config = dict(
    n_layer=16,
    d_model=256,
    n_head=2,
    n_kv_head=1,
    head_dim=128,
    d_mlp=512,
    vocab_size=1289,
    activation='swiglu',
    norm='rmsnorm',
    norm_place='pre',
    norm_eps=1e-05,
    positions='rope',
    rope_base=10000.0,
    rope_fraction=1.0,
    qk_norm=False,
    attn_scale=0.0884,
    bias='none',
    tie_embeddings=False,
    parallel_block=False,
    init='uniform',
    init_std_qkv=0.0437,
    init_std_o=0.0437,
    init_std_up=0.0437,
    init_std_down=0.0,
    optimizer='laprop',
    lr=0.00118,
    lr_mult_o=0.918,
    beta1=0.9,
    beta2=0.98,
    lr_head=0.0402,
    grad_clip=1.0,
    warmup_steps=551,
    schedule='cos',
    final_lr_fraction=0.1,
    batch_tokens=[32768, 65536, 131072],
    seq_len=1024,
    doc_mask=True,
    z_loss=0.0001,
    train_tokens=387800000,
    steps=5365,
    dataset='wikipedia_en',
)
Each number is 128 + 32 x the weight over its row's rms, rounded and kept within 0 to 255. Layers, rows and columns count from 0. Numbers have three digits each. The size before them is the row's rms in percent of the matrix's.

# v: layer 2 attention value, 128x256, rms 0.0368, rows 77-111, columns 128-255
# o: layer 2 attention output (transposed), 256x256, rms 0.039, rows 77-111,205-239, columns 128-255
v77 106:182173183116132154136112119077167148072093073121182157118181123097157096112144154088138150095124099110167171130147122104138140060112077143152144145187113093101166152114139106171146181122124110103167154090120108132122072111094106063148120095114130160174080134117148117137102163102156126092211176179131106092177128160087100184201151134090157090157116139135125086063055131095128179128115
o77 099:182135087091118065097105151147131122124099131064142126140099112128135112161150153166122106101136125136121173154092126056159124112125157141121151134126167124121162112040164170154138140163147117101146135149141131088131151121089061167145106133127131098143131109179096110128210162127073178142149098150154130197113108115165116189072067117106093121155091108109147134090174067162171087123134
o205 103:095124098133053161048086108106105081127141127131158135131107188160157100173133114101077150128091079106093104091115108081137152148170111143119109129117124171095120073178142108099178106120121156140059144161141106117128137130192111134137161169089149161145139139160115128120168192124107133112105117123182123187116124105204130084112088144147069153093113145112125086169178089149137155122177
v78 107:123144080166097136168111143112191136133122133123121150095137093185168170154147091109108092109169151152152151194122119139152113177159120163116167084088201119111176098079157096098144095126135083115151113167148089139100134104187166106113215129148109116078122163146129098149135084200161063115203088177099127121176128146148091153085155148136148103108152108115149117109127152140127119189186
o78 105:131114125136110134160143128131077171096164139129111128111102095178108059117125165112115133112104133146167125142086070136155149081144148141136092109149098115151149149167060136117148083137148136196139119112137099176194123151107104140144106127112107150092172127155166092063162128181135106093085143131085108134115119130206139145142130138103133200114110165166160136121158084152151165151102
o206 106:146176138122102140145143121144104146128122089154116142151140177091061089144120147079106084106133085131071141111191134226103114133144152164107186165141135136109090141245114151139100159118208099135158128110107171138137135091091085152136061152152158135122135126114134127141141159168101144130145139133117127152132109135099153132147076161076154121109114099135123059125121161073129134070117
v79 101:116098126123114083143127131102090132100066158146085139136160133060123091103123095132130147102131196162118156128107148160125100124145170112171104137106146150149089177127142165130107138109198118118143111172140159069174163084131178101155152127138143148110131149127175131087161186093165115067136138161159094158127120089148119121121142126175119101104166120192114167073099196141170095136159
o79 100:127134039130171132132150125191130109093120138149150117126111096068140139188119106131142194123150156121110137192117128099076106135137167135143246128148112104122160090091128146099094137097177130149121190165137160132117156132112082091103075099112160110086091121118140179164090118099094156092129162107118112201153106121125112118138099109060154114086157160148140173107090136147102118173096
o207 109:100136142150085154110130151101149161111109151177126126104128145138137089127101133120163097148085084067093102118174091177057107148128080141096144124162123060130122079170116129095173155132130142129111139047062134166137171190145117166116138128104101113105151134124157088152085096125126106139141122116132054080096057113126078130141152137103123132139158100107112082151119075107105149101127
v80 095:131166132123157112117119092134111181109153148153106128100066154125121158161163088107133147096140152151147128145107156116105148086153117098163122110149112166144108086030138064127123119160154127121134112100118134045110180112099178136132156143160149166125163135115195177125163115129097097090150110134160155096159115084141111180146153186161168145117113126087092149149129187116098194106152
o80 092:050086116124092121147199132109123146115138122106163134097084140140164151156100106087145144118127098108095178161124084142114105015126122112110118115149176160120148113126203155180079129139158129071123146165149169197101145093151044139092159163110087147161133076078179127190099115138174097121164148136102140183134147088149190094174136181127128130140151116184117166115100162149137151179168
o208 101:108102109075037115151061181116174112109079137116117128143138150095135105107074169157167133202164179181095145057157116184082131112106165160148140099137114122150125122207074146061157122137166139106183119128111156085163128156126185108171114117108104149075126142160118140101132135127097102124138132151112084148095066142101122119082127143121069125133097131118159089175158145167128092066136
v81 100:150135098150148117154139089117070130162096104138116110097082082168143124154085142122109149108111139107160155175142151086108148156134162117141139129086170066130205132108095110148119071120135166138090121136091098065127077146212214125124071150141109113085128150088100117164125163130162072131107105151159109159080166156168114153142125129115149065171123109136104138102135171116184113103169
o81 105:133122109144084132174103132173124069134176134172138163174153108114087122123126085114130118080133087132136155183116141100136147117120169073175093148106055150176129145188090137117166130100163096175131147151135155164097121147126139075065136111165112122103168111170160107111097097099122147096104140135124113176129164137169116085132164121138073184059090139185051118147073060144140124142159
o209 100:124140155142123088120156152113087115105157149096089140140155176113127080085127133124087099110137137125073109111099108176127102171182136161157192133101132157159106108186129161074104175162152141173115151147186155122190187143153105131154130136165113144162131076105185127142127102145135166075120143113147158193147062139118132142111156120081150116096184132162103042124132105169104085072083
v82 096:079065131089089116187126125067119147106122124092153154152107193176130146186114140174096064087077141144125131177141158110153155125121143070119137172083115088103105168084167160121129125165139079127151176141140169072097048123127113119142149180158163127122097169116062112124113159134060109196102185091184097106078189156168064116158190121161094146122123079092126094126148133145148099135110
o82 095:156123136081135083192122157124125118087111069126121106110109071086093084136069134114105146157170103156137119113079077033122128170146121169116066146152171151099131157103102094138092143113179112174127134139147105083117150150123132065093153124112132119073191132189221129142122100184183153122090131144120146078130118108164143121118160078128097182113151123118076111144115073115125188164120
o210 102:164101160153108105107151109150153135121117114143159072125172146118107163165137102145169113112119163144167106065161143141092108110082106182177156082123131173125145114155131132124089157070112107072165114122076165170137159132137100144113102071142119042189141112177100145126130134152074181163138109125160121101131132141119175148135066126141131075211050115126142093154096137079101145089145
v83 095:159109149106156145142114141142112194097169146141051107162178116084134064134098076116132145164141174137069183125141153138152135138156091109128072101091143153112167142115089131200123178142155141118086115127109145139071095119144116142109152081154090125128069136125134152097089116167118201134119062126155163126101122118087131214168126121109168151172076159090113099079087160112041170114127
o83 099:199155131096090087119050076138124084118100120049218143115099104150102191170164148115152116121087108120169169137041073136143124113170102116116114143176175108119119080086131156121154096192098098093116104131154146076134105150124142127115138098156158127088133120155075130094099126082136126147116109094142186190120090137160167126113143104166147155119167168140127100076119094133111148145137
o211 095:124121114129042124131103129037158092157096153117201125099118126142129131137155176114121154149169114102124141123110133114169160158100121097096167078152167132073092077118137120113108142138105124088124107160096134112129169143124106171147159214101150131134142144134110129148148128100117101057116113154182094155148133135118125078100126145098075114111150117093124088127117140135181155090111
v84 096:084131127111166124166090217090128048150139123086146134124155156114092147102135136103040101131155092104126138089146129138092110155113104170114128138085115101104129085096090154103091101101126164117149167071122163124110122119127137118132068108110165137113091068193170136181108077155148095154078152153163057141133132146125088078168141111115160133133140103144109107066056136094067143121105
o84 100:191101173153179173155203117121107101105142119075079125166092093118120133079114105174117167124122122143142167113160184014163166145155103086125103125150181143084109193169133149107119064182138113125177118175158108131093104138069106118102141118111146109171172147151137117113168138118152180131134129163101147098118143155153138129077152138169115157109143116131166135132152128129142076151190
o212 091:148128118088155096103098118130162093128143128127104105126146162128126125150137162142157075151123135104079133134114167154085118115118139189196136103126098100120213141189134133140124146153128117154102085218109129150156069134158155117173178131042079112112171155092139094090135095091167116094139098123151148099102097078092065163147134137176147097178115096114145097129139124113165053125185
v85 084:100159152157175136084140103135165139094143088105130155076087175115134160066109135150073107158100124191126122157152132136101082158122069103137187156144115089029143127112101097076141068070096170134070129124149110155124157163104144125130131183133085133084106121122162112119173151093130166093113098142122155089145078145122109131098126191103131114116105126106098121152131192148165177136092
o85 087:038117152114080086124131132094134114133175143114102143141115141117090069162103164111163132172069181189180160139151139144208152104144122165100127142112189148109154096108122185150128074174093073078132140177114108135127148121081169141108091128136123103152145175149129138063118103176182093175131072135120130127120164098149135076108152147122138079188120109120120104098133175124088098185139
o213 085:137115174129162154129117157149158092120140148126183132175156133163133140165133135176149092124185104124128148078088117146115160056104160138129144102180125143105127136093154186172133096142132117071155069113148186131090027083063145121123160162103166119097130182116088103106108177143132141098127156144165155152097163148147188138128138149138150098176072174117102102126099129086141105072105
v86 112:176165179149150114148098135078133130125003136131111142137226133140144150090086191138116124115154096136155146123127137118099160140163217138084087084099080127109156142185171133116096121071152098093082149108118125128193125137099087106146108113073116148159099123135169160167132107153205142092134083156192168174167108172109091118134121102096103150127109160192108130105156160121188120129101
o86 108:118062108082188170112107185153151108129176134140134107165109085036158133154149104144120189075140120177132142176097092118107143145091181147142214131128104084153177090055117136130120113176092082174181187204153123073095115110121186067140118116193114152105120140124089114108159107108153163113141134082085122162087103149133153169156110108139133113070166168131088142141073091153085110171127
o214 109:110159113146104116100107097156147099111140164139081173096096116173118140136180075107091129161110087048050134086122176178177153145091076172127152129074165142114065091179164163080146168152112163186077120147146082155212149130164148177144101176120181116150140138118100077126103150107150115108115086122136095107141086099134070148137201191142146097091184108135149099106137098100129088090127
v87 098:131196104160137143136093109110081119151125151112064116079175110054109098150125112119147135148166117112118108085161134161202198106148140187163051131105077138170098161096127102098104115081136075095153145119147115159119134088039065118170138072136098110141096126157138147121124106126168060123126139108119096122160130108091168162105113125156169144156119184192169075092135147168145184169079
o87 100:139106088077179170101103137082163126138081102116155125125096139109133134152131135115142156121151147143122098130085147121158100093095168120103210112119094100102159093130113089129110131172127115153048175166183141107076081153122166124149157093118147129168159186102141146127166118186126174138128130072061178079127067196137136210177153148085100206085167166152161136118094135140124105164106
o215 101:084121126129110102102130140122118109147126105121126087153154159186105113062094175127074100115143084138116063132162165158105147192137133048118103151148146126103059144154131127151188115127159120147098126154093084167193174157194128120139106166154095195138095146113165057100144117094128086111094094155118145151134150109169116167086127156099086066101135105108100103153150076112148126138176
v88 100:104081108129107181118155134108111168166165094135159149129155085161173117104156127065126139151174151170116124094096115186133179119108160163164156128177155165153090087113144129150117198097164076079143111143103108186073097084105193078170150086174143145119126142142148147107127162123112131114222109192084137148143126130077120132103150136135087098131093222093107180115142088165128197095133
o88 098:145140149128155144137117138077097154173119172092117129153100137137122051165130150191144105123143098148140123147088115098088100119115180149082072120169160102105147131079124195107117076143114093121092135122159173174160031129101093152112130119163146145120154088118157128068123105135100158090080155116135113118147108147116139189151118127080134177152136128135106144134142161154152147194057
o216 104:095207145105094094106191142083181116139144144151135148122106161094097085178122115121133080148077111125077118135172096140108103106114088148095112116156129171118060109148131162121178186104195132146172095101104213164112164158159132179142116221077182128157148146164135095108169162133132082118158132128204111121100099104151116092147073159160145128123123100088137124125177136103157126110174
v89 098:220139209133126147196097134118105143139121101131041168133090170132189184089108162109117147138138161048130122137138148118120164142104173130098061143090131063157177167057149089079139088086150128136109077132105132115119121129151093144123149145144077125132149109144076088162154127171121164161121155088194173137131144129082120180140082141081153138130138157109111114093147083107150118092090
o89 098:130100135152175161176095155128136077081123127130121139143198132074107147145120115133140125117145145182120148139174104109191089146081136066096127104116184086198126167114080149160135142122118122159138133113125151090131192152091155083128129145170079158165171108125249100137109145165135148178118138137106122098090181119115084139109207139141128153110137182171086172151053068151110156167146
o217 093:166162142108158141118184119160156177117158147096119136149184150124090067183136073079123092127124117117149107077140123116154119139110073153122161083114128148083128137146131137161124162121103138094100149199144126148164120092160089156220097123118164081104140141065094111145154120134107148084159162136124066140109039084135173088199122112114136052125126115073172128119114129181122101109113
v90 097:128086109150140108089124107188098158161141119113055089144158090102152116105112121080091160036161160127117108150143110095184088162110138067121188112095107148175128107133136093118148143100111186146108131158086125138075148108112112151094105107143118128058162145079122110082165085101096136123138072101128074118145137063126107115082179127139172124105143087146113163142122170124118105148221
o90 100:104155095138119155128127141174134082172154148106139130122137144122114173124093155080139151186098089131094178156073117136110124146201104059139148085117124127094123146102113147133100122069119134142113090071148102104149131103142187116125112203170163118114058121110098121141095158083067116133156136156185160161082100130090162127142117122100150040121095111129078080154156206097085133116086
o218 096:111147166183105169142048107152095168144113163161131103148115117177118099215088126162147113123100089094152086115148127079096121114173105137098087098156100087142141121142107152093108187198088129126064155076097164123154165140097165147124135118097179104113128113137124118151108152079108143103138132150130154137115117195073175089115110128119080106126129166120153087147109146085128144117083
v91 101:129125117100161142144112123125119200154088138099155126107164127089148096097185162163186135111152088206138189103142115119151150123083144113159124069136138140144146141117092151156136129161140168117123133104084213095052105135102124120136130179074138097154078109097125129101079185195137142076120078166141114114131075151155127178142155113101113121141145211143082131091133080121041163175184
o91 102:160132137100135133125088124141108092166167093127090133124073081098093139142113121118100117117078157109173179118084071082089137152138159105154149104133136106117138146131150159081166107151177122104126085102137173131093107127114145125160143113181128145065151112138112130144090082077138123088082126067132090164150097136103133154186108125174095188082149116104158177110121158182168069151104
o219 104:079138118086042137122115118081141137106163109165174112152130158125085090127164147086141130179127140102103084122187152175121086157094085177100189162068099157135065105187162125115132153101168076179141173152145079173200184147193145132146117138141172190134129132124094140141116129139180041123189122135057160117143140086123143110080124138117155139118152081132132068152133166163200141078134
v92 098:120150107104125084061147165087110150123177110086132128122141159119152095160118113135068146119151148121168171128150106179140172144160106124164108147117131138189112115101120116147151135110160089114141176123145137163159103086145076147124077151147169124129084141129125111141105106147097191102154139118155156124131129063124148162166108085118171128198088160174153185146139094083107170133109
o92 099:121107133108180162100145129128086081117153142123071163176158161094172155110155202122157096145098109070113159102068176141147069127111105125080169201087185105133122153138173122067113092156116078081088158126160188109127107118115058136118113182159142111139146134098160151182139123132108164109111079101108088148190077153076183143182174204089101157117151102119136127067185166091150112164164
o220 101:112145196121147109177124084081183121134091139160096080112118139129130093119106192179102110145141094141156077126144132133080158131156126069091100136159159128109098089084151125175101086071133161098117077146120110085108139164152160160152224125104103182094124130139148072117103096140107078126154071128148103103163190168074070142128118111183114109119118093116142154186158125095124121143130
v93 104:098072154106148201128121073101128153075084100154126116142180109176130138120139191122161150130137096053089105115152116086153086127107121115129106147160162103091130080141167156132099124146114139133126091078146105153091101140108120123112192112076184142211135139138099127144117165136119143154138157155064126146096194136082089115124114065084216147070150129152152124133154133122137182158152
o93 105:161162193139082098125095102150130139070098102068124104113148149144109134160126160108135121152144134092073085104105068146098100098125104146144133139157125124143132100102117172141147089088219142099143081129140116090198166085157121144167096109125120126125101092096110112121150126144102185147157160127108077112118109121137111167129109206141137080146128102102139162115136124163149153087112
o221 102:121151101162116120077124148128075125051121173091096164073097142120068173128114086155152162097108177181098140143119143084110140113108121081077155179096129152110109189132081126125147112140136080157134183173175128170170164134157091084098099137144126128118177124133085176114128203116092169199176122125146140152153170134227152090087110121080074174139132090065118139148154151196126133118120
v94 093:145116147104154122184117091104155087140113183163139134111121169112174139171131115155163119117080094091170139130104100133171171086139089158139110115096098045090159160102103048122117139093061159130122120149150150096152065121125095177093100126087082166123138112158124136112146170112101120161090206111155075171131110100085084114133165134095142146136171112080189166126114134093205130104134
o94 099:084143120093142113107112115163107114056102098091113144103177078121055137126094142149102167164135094144094162125134065116105119109119166069126188149089101165192123128109190122170140144065182090172147121152107113083126225135216154081108183177155096106088111113089126113179104153137126158119191126146085097133130165087097113047170124133146137132130124149163116115141125121180129129141157
o222 090:180138102154116149053150155118119089102117086095148147136079149155109113124149104116151169109140130165115118057121138115064110151133118134147114143150158143113161126111141152103104141140128163171106167137155143139136155089136126161151095010151091089113163147108157160158142144069153148142194181136066153089118155118158159069156148156107056155165144112153142123153165117155078098142122
v95 096:089103097102107153173091121121081101106102097084158086089128075148107108072133155126102145126154094144074141190085075118118137173125117160168108135077143175142150161135091142117125102148119102168148109107149144076063081136190144149155113152146164137106123135102168119117097149083126139123094116108102141163145195133150105139134038121137148154126072119085120152119086148117112106142249
o95 101:156124127133124135165133120138161097118160169180131179165105157069086157128145108132106108150121161139138117154165099145165137132165152115183133209116100105129106162165106139086091120103173158113187141155097138196098184161131084070117121157150118107167069126137101127184050128126099131144140137158174115138114133088107088137130122146151163063054175107156073132094121170071095101130150
o223 095:158094150087192100082103081150099151170107158188147143085130133119139174148110114136163151171102133107077112101140139164112104136183153136079186095108128098132150116091102143115096158102155106119083187094103144125181168163089130143195136071118156133103173121066118097166173110154186158095148122121149085082093070166091133105096185094145108112095113162187128102139150111166065082089075
v96 099:103142138164124151090111116123139140163071036056085181138130112145122123126119124100119130116134099117085166128178173132103111166139184121130157121119108135084138104192101144206110063083154093132118149142119132135150123152085106143132128174174157117111120185125119144110169091129136110130107129077087072142114157117146182099167079105144113115145115200134105124112153168167099078130158
o96 104:077093138143122105097158152131137087188150174127097108105136134144135110148150141131141120105136147112144144178111138204121121141209116165140122121146123121133146147065114127110132102157071078142117162091148128118132113123135147154125096118170160172114143083118088089124117153140097119119088155110124151168150110149199160181139084126136190137155159098116157094080140160090072131118125
o224 099:154066130146095134076099146174096128131130198193122077096112096115147169122133085132113140181073158116081104146146168138113134141133122151089068112085116139176136124132089170088114170103087115147089138082132130168172198158138129065131182161117100084144148118098178165074157127109090130147120085123156113151115119126097098147111179136097140152055118099127136092166160086073033151154140
v97 103:123126138130128102083145153130135114099124149142142108153152152130117099143117094136129092073128110140160098090130185105146083127167171142146127139137080101088118179143041121167178150112059180090119121078172170113103134123078153112163123119207136149116123106073094136136185103118101149152102113142141056153136139123137166194145166090193139163098136113109151147172107132148038125097106
o97 106:107136194136076107117159135107180145121107151093078140100140150127149182102141108095170149104173080116115157162134168124146146148182103077157109068111130144107110123165114110104110131172126109087077101144094121063130128113133126155117175089131193148141126091155084132124089124133104160109138185132112146202122172170135135127115139127125112112140113144117161084062114142106155181165159
o225 100:138114127100110174142130136112079184109146103095132090139108126131162198097082144168128170149090169121130082175082060137098172151146123064144073097120106108190114133063149126134172111111102184032178118101086104160075139144102117108084186143135126155129140122152097106082105074064101158148113118123161116110078173138144143159096151159107132153179090110117121156092083126049150105119119
v98 098:139158178146177067190119126139104133135136112150082068154143163129175172161120073192112086121151149146129160114194160218131107133110131122174187109120090119125040190143132123095086105137138122112107099169120124120081085121135161150128129144185087113126126130138155138133141148129115146101104089185078211163155116100128102113110101117152158115149138096169177171093085181111152122151112
o98 095:106136095104120176087189176051138117129165131072159149141135094102092109092113108084158139139148145090116142138063099134158143123111122175111131155112112126132127111173121194147094070108121116178151147130193107120146151120168131147130111167178173167113100185114107130172145072215168091117161102083118104100163188140075126127159112120099166181118123139092155147114165124181118119117132
o226 103:063099179138083104154057104123147143107111116142105127154082153155137063117143140184125117088142129148131094116130110219091141080172146083148106167214118103119116079150119112117168122123125115138140122063144129096163155138150127153078168136121137182088166117172183084104084109103158083096087171119083077093102151182086151144093096114099096127102109103142100109172137110107132138124086
v99 100:070101097155139083079107144147134080118135136061174093189112135127145116168167158184138120128108149124108159104144122051124125128099100150153232104058121093098172145138119103095135162084106139138093127150082144130107142156144131096134135125112100147150150107075107092141157158056104109114077090083111135064113113126152131141175110171114125127105097110129121092074126136103110085127099
o99 096:138174150104167154119136155143090131147145098179137118131125169142134174134079041093116092135129075148167106118116140109111174142137137158073114143100064142137091143121128104138141117102119132172168107155150101134135072153156174156104092185104119072136099134157115118095177127115142127172120175173131161150088123139077115110071154065075110149146094088139133096172176161119088143111162
o227 101:154102182146147140135085126106168145143136116168139057183148152172181086154048135151105149160136158156138097140091116103115144152181120120174047126181140132114157110059127125173101118158157142105176125127103143091143054156080125142151180096146165117136132131208090099100144135148133156101129134090169141080163132124079112181071126145119189082116048142132170169145156177072177112089109
v100 103:160138118134156159104146168094089159096159142085115143119099120102132072172167142146158133150091177114161096129166151151057149106149148098157077129162081116130144070131117102132152140086134179107208096097129086132112147108097107086154126157173097111096130147139161168113147120047107122135123161071140192115181184126140070126099178110036069129108179180108146122132100138142080173168144
o100 103:147132122184119129122155051161148135081094089133113109079131141110095100127140176113094160129120127145062057079130152174145105115104085154110096117149119068090073126147109189186119093162106115143061139121128171119160083122086084156108150110072114139131128101138145158153147096146136098160146147142104114118108103164179079120138141210127108184155148120115185144140172082147132169090098
o228 097:071151126115163140162125148208093146113156091120151079081214117108138181113094154126115106091142115189183082194131118158124118168085087126124079145140096131153118163127087152116162156118190094106141170106147103123165120152081151112092166098192067136123109130143117120126181122112080125138148051180080188104134175137113110141101091134108144110130156116106167174105119110123150147174165
v101 105:177123139132147110112125127179206114152157123093199111140131127123117089183096080109133070147110150141088152198202175157150115108134090179123095132150104116155115077117132055129114185109065135127119093150102146095112141140124176110151128139084104169136048131127081123112128130195111117113123160139099140107162135125129077142167216110092143115205129170165108141126127088118127185134134
o101 104:110145125135131072133151138110058130105159064106088134156093091135118104098162157135107151087129102146157117109135143116156122058107126107121117165143150088061144148130135140127151088129080107126146059168186161176161127180142123098173123177086087042105141154153185150150182115092093143149120129149116133135146113100148123136119098120150130158157171140133111183095120127167145147112140
o229 105:104159156099119056084156088086163086147088146105135095105125177177136129161199156109154164152198139130083138095184129094110118163124157143123179114114132144075098084169174169158109143107152126123133115170128118128168116171136140188140132163091124152096156173110141156140229167176141043144169168132102122166165122127081114112102100145183083094185137120108182062137174191157139096113155
v102 106:092155167108085122083118186122147054151087143120129178114181093155141120098169119117101167127116077104163089066147134140147162142106177147142073125077092149088154074112128162151123128142078164142150069080154094190186128158166077187157162163223098125174154118111124153066079114090136112108128142144130114159141154168144139179145131075108174123142139124195094156116107133109115163156147
o102 103:249136149123131098095133123178143086135140119076086104121111189169115138090195141153111107127106134098098135131136123135107087093187075114157149195129138136129176173176104131135194169148138115080126121144120175062190115145147147114120110075109134119123137084152079110128153206144149178136173128072105135140095118096156124162173131161142148121132099127109172135141163065101137114092171
o230 107:139083060173166158111055102159117113118071178098114160083123108158115110181122157111110176101129117107147128164114161108107124127143118126088154187069138140173137160143114087100088100152143120146067153180159128122101115095127183061090150107131095159087120162110172146144070101121115129103088104092124117148148137139152101127134124176157086116073181138127125167151132100176095114118146
v103 100:124107048109106138141095109159183113116134130166128125118104117158154115142170109117116122114059140140146156156152071103141101146153095125164158099145160167175137144084156105149166109161156135176107095166173136085089117123064099115090206054124160114085113136129080106163089149151147119138177137112150162112176107119163192131070120127113132139042119084147078163133112127144171133141118
o103 102:147099115130128158151139078195092199169129160184111119093113092159092169107101134109105179084132129092096197161124066083157126148106175081133121141133117157097150163160104113054146162134126135122095188112140081141096103127119122085067134121148128110142111126137134151119069070076096097112131104139164104112145121151147085125122145106108127089122182147113122101142162111140113109144070
o231 098:169153080158109064142152096089101081116151110095105137147121150077110067134134101119131141120116141091154151125128170148108128130119130187134157162131118128157089103135103183200093098104074120108137151097145149136142166145152047141145060169113125123186182126154088099173099155154092130146144140108155156175070079112137108100134085121125132121161128171086116141053131175131134134100095
v104 098:105144169129146099184142127151188097143096125090164107121078088136088124142142129173152123083134123119124174126167191093091204114059152079142137131148162085161108088058105127089112073104146184150159106162140135123122113169144140141142168153155104157127140077122129146109137092121172138110150150135156040091161107083142100135157114194107111148130109129126091099077146134100162152131162
o104 094:073108136140180111115102175120149089160082122183130101125097093140178122141097079091131142131076104142160119153081132147143148205198122125158149088123108118098104083135124175169128133090116076152170122151098176140109119153153116114099096164082111049120081123121126194074102096151114141125121160103177142145130139105102127136101139070115157137158114107125082121125171138158111141154135
o232 097:139122138125066118120070121109135139162104111131162147142132144159153132155144185136108084137168117118148118073096085183173134151156101181188093135093107188157154098174146119080166172172067147150107127109205108094121094102178151146162108134118182075125062131159093132142076162096099105145166093115137135157123102132159159141093125088153151162090132132121112077111137093094160169135199
v105 101:141163156127127142125068113122101137133115130105106150131180154131085178096176109180135113103123094121143116191095108094138067150101114127157160161051071109102136099099134102075128155090091148087148140168138120168147142129078126164113166114126132103145150113090133107111063112136107111148100106093066161100197054113112080140101095097167177110157142131156199130162084132078039163099099
o105 101:122127179105088151140091091133146080075092127073158148129123185134098149108092111062146120096063172124087135097146083136137119122136141085093166117165196169167116119173085124112131113088174058115117046101117083107187186169130153162164085127155145174101091113134102139115147114167169173144175107158121114123055145123094119139096085133166103124159121107093151064165157133167115165129144
o233 097:110079165126130148166054146151144093138148144125120042237111099146088084170089198134088127121136122166162059119079137166111175100174167112150154147163120134078134119092132131102143080182089138143126155081098146131119038081112127153112162117143137145152090161166138110144127156069106103096082156152118130088126130103122161138125141092135079092130120138136079149135146086074170148132134
v106 104:097168133091112110133137118129147117126081118175090052168148193113133151078126148090092164156134079141145144155099090104141119181102094146083135122144133110109164169141164136098086145151104080116160098115148117159137105132103142150112167093059154118093107071044169055106162127094158146125115109147121191110070133158132075124185095092138075164133104122134138142092089089076129103161134
o106 101:145096117157158138128080110112072128042118190157149128132098125099142167133105107123094159120117128157138153110145115011109194150124169120126172182031164133153098160132096147158134119086165097130135115144124135120152161132183156096138117129130121089116104129136087110188116156091133151146120089163154082160114152103139124062067153063125165085122119130117117119136117168147166074142139
o234 105:133123158144108180106100081123160105177144089131087202150109149149081028174149123086179058126127156149085111098133167059137086122115118149125173117120097132059200091135137079184114175147119134159122098121119142137143126149212122142104086142147182163162142159122099145113102137140130151067141140104111070129085094132133125080094128131131134101158194123136161163184146127107107132121096
v107 102:101177145176129176129125153150169132099164106107144111123105136169146156039129217139113114126085123067107117133101154154123183096124135135105125158185084110124137116218157091124127118108165076177155097061137089129175106102176164123113125132161143150155116135152155094121157084138173107117213127091135134134130146161122155068163113156165129153192110159115166088083180098174133179126147
o107 108:134075152139094100103164098021131086114083088149143133189135126137154070114152132121097110129133152148125088050150144124155123096105144161095107137116113116135122153092149105165170133173083083121174153158128140157125102155078122143138107130077133116121164140099216132072149130171139093120098110151145085052144085090148103136082177129129147141116115106192157087140115089091120137168108
o235 090:151125102133170134112160116171104101100153157083112164129159138132112084146121081195100064107164106123135147081092171159145143108144134154184102159101160115170159170177064117122109132129155141116143119137184109092121106108175093108085138133128193128139150112148113153168148143143188207160063210092135130094114092097195146147160095088138086111097181122144097142108162144116057106149154
v108 105:181123150134151157191128129060131114115080156161075146147135096130121121139117166168138135161112120128146121161118107092079136113127138119115143114099113151225154153141152158140119167182170142115138138093091141094117137146158075080141144065085170125153183113209164207125069147141128163166133127104139137153073134123073103081081078101109138122059164112071098151135170144160103118116042
o108 103:142087175070108099123083126149149141109153062084172082130119153115117123122106131144126142150154111143084122103187074150149141138070136186102149118154110104158095074088166129162090140121183142098146112126082155171112181146086129122095114118171139170163104128137135070094094132082101113137108137118100122054143114039124092142161149113181069069129138117130157188160125074116100135130182
o236 109:138144139142178077129180149128111125088182132094131169097118099095071177086131075062166110118075136090107179132158160104095116115076123191115163102106101155128167107137120166088156138126130058124106152147113121171111127133098146131120131119086170040149136094034084159137126088165124157137170149145142110089143102094177111077143125125078128152086146092138144116131119107156104157132150
v109 096:163116183121124122149152131174084100126091050140124179123075139176124132092076135136122156172131131167137118050146124145133110151088166058115187103043134070144183092097126124109115112137117112139151093091114127068183159197124107164131099081130106102123147117153204081098107129108125105117085131066155115132135116138150070113133099092164148140175131074152152123087092168138145116156155
o109 097:151144145138135131122082091123144146171121170142159112156080147117026169112115136107109136144119136176105071154117108130083131070092134132102092151133073109121122124087143117146124160107147151122081151122157120104132160089085165101084111123095110165083101118169107167114173179103113174140154137089127163116140135137068062075085131093131107108141098125146097082113099043131138090113114
o237 094:113152124093175106143095169163130068135159159121131117138149171185090109114129175154063086165108100137105145096118126126134106150157066134154113191114128119096232103120129100122153104162106055141099169198141139143164094130064125083100151126164102132149114074097111160112098131131148100111098102164107168130104112128149146160117116100140154078079137113115072168172080105130141083142136
v110 098:135084082114097057139118129170124115143169124112105081088178150107131154184119101190129161120156141191062125170123071156200104107115097162114064098100147176129090122106153113128101197093099109090115135086164132155114109167084058160120056150107129120132084158128109171111131138128124127158145182090117149123158193109130133161093158077105073142121097129158124081125146113167116147129088
o110 098:142167124118161133134129174174089165141103169148124150057132153109130173163168169100143173119146163075161097147092127136152127153127109124135172091131150097105126092082087088133062153163079137194094138144174101096140099116149175150206198136082131117131108150087125127159090100116094084143107108115116167101160135186117130131107113169067144119115160120122128144148084198077119149113163
o238 100:122166142092130112123137097122145184117082110173161078135128166177146153059149152176097203132133104157149120144133139179144218183111156050112139125154134127172120103066158109156169112081146132105135102140133087136140112137039145094143120092110073140152121155215095120159164075107085083157112116127165103123114181130082128154118124132179116102165077113095116145089078112115152142139165
v111 096:146150136139151171165125094100121151183099123126130089111153108034153127156160171100165123137118168089092132105119086118226159108196076149116090159128123138124192148169119133125191152122115075123180127109115087145099058120089100128146147080097148167153140069158122163092122131153144096148147134133159141115111112107120144115136181111090124183153164137095144121087153095168093168135065
o111 101:148180127109140101085074105134094118104154146114117136066113108099121114158136165090134200117162103146086099133151127131122061159114201127117222120094138123128091118099130127179099130092143115110046104159139156135169126110115177095155129175145188126088100170111170161084109123139112113087113168102113093143138092136088137180142183119081145201119167156091122114142144172150146122110126
o239 102:107116123149163130093143132080073108136166178115100157187127204142027067071141155150157084162134159174105064128205150138063128117155117139125124141121141162155100117133115148080156162128120124115107124102079111163157169163158103113172158132155153088172155149116141051153132158077109168108143123135140120129108125114142157099121072160185124104117176077088101124094180166110119109152166